{
  "num_attention_heads": 6,
  "attn_scale": 0.162,
  "init_std_qkv": 0.0179,
  "beta1": 0.9,
  "max_seq_len": 384,
  "dataset": "wikipedia_en"
}
Each number is 128 + 32 x the weight over the matrix's rms, rounded and kept within 0 to 255. Layers, rows and columns count from 0.

# layer 3 MLP up, 1920x576, rms 0.0448, rows 1823-1839, columns 448-511
[[185 117 161  20  81 143 161  92  84 152 165 130 143 129 160 146 114 109 135 104 163 138  90 110 127 105 139 133 150 189 100 111 118 135 151 123 182 131 105  98  99 101  84 156 103 123 135 166  87 115 188 138 137 162 199  53 118 127 119 155 116 137 158 104]
 [124 155 119  54 126 127 164 166 158 159  93 135 155 109 126 107  76 123 128 147 125  89  92 123 122 166 111  92 131 152  73 201 146 180 143 136 122 120 167 140 106 105 148  79 140 131 169 125 112 119  55  86 117  92 125  87 157 148  59  48  96 187  81 157]
 [187 146 200  65 143 108 109 115  99  86 153 167  99 141 112 118 193 167 124  98 156 109 114 106 174 147 153 101 164 101 132 175 139 145 135  99 127 126  95 169 117  98 120 191 134 111 163 167  55 159 105 159 148 118 194 108 112 133 123  89 121 148 130 161]
 [100 154 125 156 110 150  59 144 135 146  80 123 216 148 107 127 118 134 121 109  99 117 141 126 102  45 127 157  96 149 132 170 171 116 102 165 134 154 109 163 159 161 101  92 180 123 146 107 132  81 108 106 167 156  77 147  74 141 161 144 141  61  85 189]
 [151 124  92 169 144 139  94  85 131 126 120  97 161  60  94 159 135 117 130  91 129 131 133  97 117 118 112 121 132 149 156 121 132 121  73 158 125 119 124  88  94  89 133 147 101  84 122 113  67  85 145 109  77 103 106  84  97 132 121  97 154 143  78 145]
 [101  95  79 130 132 170 115 141 106 132 119 130  97  98 166 134 169 107 124 182  87  95 141 164 118 127 171 170 193  94 100  98 153  93 129  83 149 189 135 149 189 188  77 165 144 129 183 195 154 103 139 125  91 153 192 154 109 105 145 155  83  96 112 155]
 [126  82  93 116 101 154 155 105 116 139 108  80 157 124 116 150 124 161 125 103 100 158 140 126 125  79 143 133  96 101 143 101  93  85 170 123  93 164  92 157 195 146  77 154 120  95 118 139 136 158  87 123 129  67  85 198 150 151 143 136 159 141 108 151]
 [124 131 194 133 134 155 174 153  66 161 149 118 136 118 177 153 107 105 112 178 122 164 144 104 130 201 184 102  94 151 119 160 122 137 122 175 150  87 188 132 109 148 139 154 124 166 161 170  95  62 145 155 113 171  70 111 151 155 132 107 139 146 150 173]
 [155 129 152 128 118 126 106 159  93 118  85  91 138 151 106  90 152 144 178 167  94  94 131 111 139 128 153 110 110 171 127 181 125  87  89 167 119  55 115 192 120 164 114 158  65 120 128  89 200  82 147 176 125 113 106 118 128 153 128 117 208 132 108 101]
 [124 116 120 162 139 143  90 134  95 104 145 164 148 144 116 149  81 118 194 120 133 173 133 122 134 173 191  70 102 146 130 135 137  87 127 119  99 187 118  95 122 150  90 119  81 105 136 118  90 194  95 167 100 105 132 150 135 106 156 124 106 170 149 146]
 [100  88 139  47 154 166 116 157 152 119  99 121 215 103 164 129  96 163  97 208 125  99 147  94 137 158 147 124 177 103 156 134 131 106  60 133 122 121 145 194 157 135 112 177 163 112 200 146  66 138 115 135 158 164 164 137 146 113 167 167  85 121  87 106]
 [161 113 185 149  90 110  69 144 133 167 147 141 183 192 193 158 130 154  94 143  96 112 126  99 127  93  74 114 169 104 125 109 148 128 121 157 168 149 155 147  83 113 160 131 126 230  93 150  86  90  83 161  98 177 181 143 146 152 144  94 122 120 146 119]
 [ 95 166 127  90 139  77 149 164 131 123 143 129 115 121 141 162 133 145 123 192 157 133  94 190 130 152  90 105 101 149 120  87 117 102 150 149 131 237 144 168 179 101 129  66 167 145 156 105 131 129 140  85 160 112 129 106 127 168  13 138 164  90 114 122]
 [170 125 133 133  78 118 154  90 122  66 187 128  95 134 145 121 108 119  96 169  30 140  68 131 137 126 117  86  89  95 132 128 152 165 111  80 155 111 155 136 129 155 105 114 127 143 166 129 134  93 122 101 153 112 162 132  77 151 174 165  86 121 131 113]
 [156 193 159 139  30 113  98 111 138 111 130  76  86 171 141  99 149 143 135 142 150 107  99 188 142 107  86 121 101 121 158 124 108 126  96 155 155  84 150  99  99 119 133 126  50  79 116 106 178 124 163 123 141 128  66 120  89  97 104  97 136 117 180 125]
 [128 105 154 103 152 101 149  91  45 178 156 133 108 127 145 146 128  51 121 136 123 138 141  93 142 118 168  79 100 142 149 153 118 122  81 179 158 163 128 104 196 101 120 121 132 161 126 116 133  72 134 119 113  96 131 147 116 119 101 123 135 162 161 110]
 [119 108  92 179  89 113 112 143 213 154  67 111  91 153 130 118 145  83 140  81  81 128 130  86 125 151 106 108  97  99 170  99 155 119 157 169 157 132 160 182 130 117 168 143 116 101 157 121 122 106  96 130 144  96  96 136 121 169  82 118  78 147 145 125]]
# layer 3 MLP down (transposed), 1920x576, rms 0.0437, rows 1823-1838, columns 448-511
[[101  76  88 126 119 122 142 123 141 150 143 115  77 112 100 191 135 101  93 115 100 134 101  86 130 117 105 142 140 152  89 132 140 121  97 114 134 122 116 145  76 132 115  90  52 131 135 115 124 115 145 153 142 127 118 144 133 151 111 122 172  96 148 171]
 [133  60 167 150 127  83 170 160  77 157 104 162  38 105 117  81 121 153  45 149 161 135 153 117 122 118 164 134 126 108 119 152 139 179 113 166 160 196  69 112 137 131  57 137  69 174 116  95 149 131 143 118 129 114 151 137 111  86 108 161 102 116  87 135]
 [105 169 130 142 149  95 169 187 111 132 119 117  92 118  86 186 124 109 142 122 104  80 189 122 112 130 149 119 169 161 182 141  55 117 134 107 147  96  80 203 108  93 161  73  83  99 188 130 104 146 123 121 133 152  68 132 184 128  82  90 190 119 172 108]
 [116 160 121  77 101 168  48 116 156 150 121 109 171 168  98 139 185 132 183 161 159  90  89 136  80 126 166 135  47 122  62 201 110 136 142  79 117  69 156 125 152 203  47 114 112  94 178 163 162 122 143 118 166 137 134 158 134 144 153 155 102 121 123 173]
 [ 87 121 124 133 121 162 184 135 111 169 119 153 127 105 166 149 140 130  80 134 113 134 163 192 197 185 118 114 109  98 118 139 103  72 151 113 130 126 153 109 109 138 106 123 152 107  97 111 167 118 145 135  62 138 132 157 104 183 110 124 159 113 133 170]
 [115 151  74 172  72 180 130 138 116 132  42 127 179 149 129 134 159 135  92  94  97 134 133 129  99 138 212 138 201 174  88 105 102 133 106 123 165 120 155 143  86 137  85 152  84 136 135 150 113 105 126 161 147 168  90 111 125 144 140 111 107 157 128 115]
 [131 120 142  68 169 172 139 105 113 110 111 166 120 135  71 101 163  86 134 156 127 112 120 140 106  96 116 158 103  90 231 149 157 163 123 115 153 117 168 153 149  89 132 149 107 144 120  99  86 104  76 126 146 146 109 134 136  66 179 123 134 115  94 133]
 [157 151 113 165 152 154 165 125  60 141 177 151 184 150 183 130 102 150 112 162 135 136 156  99 135 114 170 105 112 176 130 111 184 169  83 109 153 114  91 139 127 143 138 139 127 114 165 118 126 121 176 153 113 142 100 119 124 146 103 113  99  85  99 122]
 [ 74 129 128 185 102  86 156 111 116 126 133 134 127 120 128 141 131 140 159 133   7 129  95 129 153 154 152 100 189 201  90  87  98 167 180 145  89 166 153 183 124 117 122 154  95 101 139  50  94 137 146 115 111 168 130 163 141 136 116 124 118 183 178  93]
 [125 131 149 135  91  70 173 114 177 133 140 132 150 128 124 113 157 125  88 105 113 132 119 137 115  93 136 146 137 129 121 117 109 169 162 153 151  96 133 158 133 109 157 146 124 151 123 119 185  85 145  94 156 148 101 114 108 158 105 121 138 100 194 139]
 [169 120 130 117 122 122  73 152 130  91 135 111 126 161 169 114 136 114 102 188 137  95  92 138 104  69 121 125 165 128  66  87 116 126 109 103 184 159 115 126 142 109 129 153 110 179 131 120  98 122  98 182 165 165 128 162  95 181 177 159 148  93 145 124]
 [ 92  94 134 107  79  80 136 141 111  90 127 178 174 129 105 124 131 106 137  67 150  95 135 120 103 119 179 165 179 150 131 115  66 167 200 173 110  82 163  57  79 115 173 140 190 124  62 134 116  93  95 147  95  92  94  90 141  97 162 102 198 137 162 160]
 [155 137 138  83 127 136 108 150 131  64 121 163 104  80 159 110 152 130 153 120 171  65 109 147 169  93 103  98 181 157 110 118 121 104 129 160 100 122 109 111 114 108 137 138 127  92  48 179 146 114 136 158 147 133 173 144 142  94 156 136 109 146 151 150]
 [123  78 156 129 114 125  99  78 132 133 157 161 106 127 150 137 151 111 148 121 180 130 122 118 110 102 141  67 105 153 113  93 152 175 114  97 131 140  56 153 108 151 168 122 139 163 142 143 124 179 143 144 127 170 192  82 175 162 138 215 178 177 113 113]
 [159 132 146 165 156 127 127 138 154 122 125 138 101 118 141 160  58 138  70 155 125 123 117 163 165 102 153 150  84  78 145 123 108 153 147 106  98 112 128  99 122 117 116 136 158 167  79 184 163 135 106 146  89 127  66  85  80 108 166  83 141  80 108 129]
 [119 159 147 105 158 151 136 117 116  85 102 127  93 124 113 161 120  80 137 122 160 133 136 126 152 138 140 169 171 145  77 128 113 104 139 159 123 129 101 195 143  97 143 151 126 126  54 160  69 103 149 126 153 180 130 122 106 123 102 124 188 144 165  79]]
# layer 3 MLP gate, 1920x576, rms 0.045, rows 1824-1839, columns 448-511
[[109 103 107 149 118 101 145 108  67 122  44  94 149 111  77  78 147 224 135 105 130  61 132 143 154 132 120 135 116  86 150 109 134 161 133 114 131 110 132  85 176  95 123 124  95 166  91 164 164 153 122 160 137  94 141  84 100  94 117 107  80 161  70 151]
 [152 130  86 160 176 152 134 144 132 140 125 113 168  55  80 157 137 136 173  66 158  78  57 142 195 134 141 163 162 133 166 105  96 160 136 126 126 173  64 128 150 204 102 156  73 104 183 130 116 106 137  99  72  99 170 107 118 147 153 115  87 120 116 127]
 [160 145 127 114 115 103 179 119  91 140 158  99  16 121 113 130 101 134 162 104 173  73 138 118 145  79 128 147  80 142 163 154 180 125 140  51 132 181  79 150  96 121 150  96 124 123 139 134 176 128 120 114 102 105  90 113 143 165  86 141 171 115 140  93]
 [128 117  62 169 156  98 154  68 110  63  95 150 113 179 100 142 128 157 159 116 154 104 132 113 127  52 158 151  94 160 106  76 125 223 127 124 149 128 174 141 107 114 193 164 100 142  80  93 154 125 161  95 164 119 184 135 162 148 154 136 141 118 115 104]
 [151 170 129  87  97 101 141 136 146  91  59 132 115 104 109 158 162 104  94  79 118 128  58 125  73 150 121 165 111 198 101 132 109 143 138 140 109 140 166 155 128 118 134 116 225 119  99 128 105 131 112 200 187 125  85 168 193 130 180 124 143 154 111 102]
 [111 177 177 103 124 125 174  46  83 159 185 106 158 150 132 172 164 115 127 112 110 171 116 163 186 129 137 170 138  91 127 138 165  76 161 109 135 114 144 151 162 112  99 143 141  98 125 110 140  83 139 156 139 167 122 100  78 104 213 100 111 172 121 124]
 [108 132 143  79  85  99 184 136 121 137 136 102 122  99  83 119 147 129 107 178  72 107 207 155 114 124  96 117 141  88 132 144 138 103 144 121 144  79 107 121  72 111 116 172 146 118 146 121 145 149 128 115  81  72 137 167 146  98 109 132 108 186 132 113]
 [129 108 158 157 111 132 154 156  92  93 129 150  81 115 181 134 156 107 107 100 125 144 201 116 124 146 151 172 174 144  87 123 150 112 189  95 134 169 102  79 172 152  91 176 123  29 166 140  88 152 192  99 143 119  84 156 129  77 128 168 108 171 132 164]
 [111 158 142  99 115  70 122 130 100 108 131 167  83 124 106 138 190 159 168 124 122 148 172 112 128 115 146 122 121 130 155 106 151 128 176 108 128 138 129 158 103 129 136 107 152 159 191  94 140 110 152 117 161 133 110  94 154 168 103 131 162 127 122 108]
 [ 80 151 191  96 111 102 121 125 163  82  92  64 110 117 160 175 167 110 135 123  61  88 202 124 166  90 168  64 129 129 188  99 130 123 113 109 157 106  84 200  82 103 140 130 133 134 159 108  99 138 153 111 134  91  97 128 116 199 140 172  93 142  99 109]
 [182 102 149 151 114 163 171 114  94 123  98 157  74 188 152  65  85 175 113 173 127 109 140 114 148 145 169  70 108 102 150 165 161  82  72 107 134 151 108 164 161 117 105  56  90 104 152 142 105 138 154 130 155 104 112 119 155 180 143 158  90  93 139 109]
 [124 135 108 189 149  87 122  92 114  47  94 173 126 160 152 104 183 196 122 112 144  90  95 138  90 137 134 144 111  94 149  50  95 101 103 122 152 211 148 138 112  88 150 162 133 132 131  97 166 163 138 183 176 169 137 114 127  98 135  83 104  62  64  90]
 [107 166 111 151 109 105 116 158 114 112 190 176 156 112  69  65 134 123 180 161 126 120 123 120  89 103  80 141  57  89 207 162 115 154  89  92  94  91  63 137 134 146  70 133 125  79 161 127 138 121  93 115 112 147  93 113  71  77 120 124  94 114  89 157]
 [117  96 146 122 167 115 117 103 126 178  94  90 199 149 136 141 126 127 156 124 167 150 160  82 171 175 156 166 118 133 215  89  97 137 103 128  94  89 205 111 147 138  83 150 138 197 146 131 123 170  86 180 109 144 159 118 135 192 176 143 168 131 133 107]
 [207 140  75 158 112 111 152 102 152 121  80 147 101  99 107  76 143  93 143 106 106 102 144 127 181 106 126 128 216 142 100 153 129 129 101 171 138 118  73  63 142 120 107 136 115  72 114 128  56 161  95 121 107  99 172 116 119 130 120 175 156 108 112 142]
 [131 102 131  95 116 112 166  91 145 168  91 157 172 122 167 158 144 154 142  97 116 123 101  73 137  92 131  81 107 118 158 136 110 109 123  84 132  70 140 120 134  96 159  60 111 120 184 135 133  92 120 129 112 144 154 134  65 160 142  92 128 112  75 109]]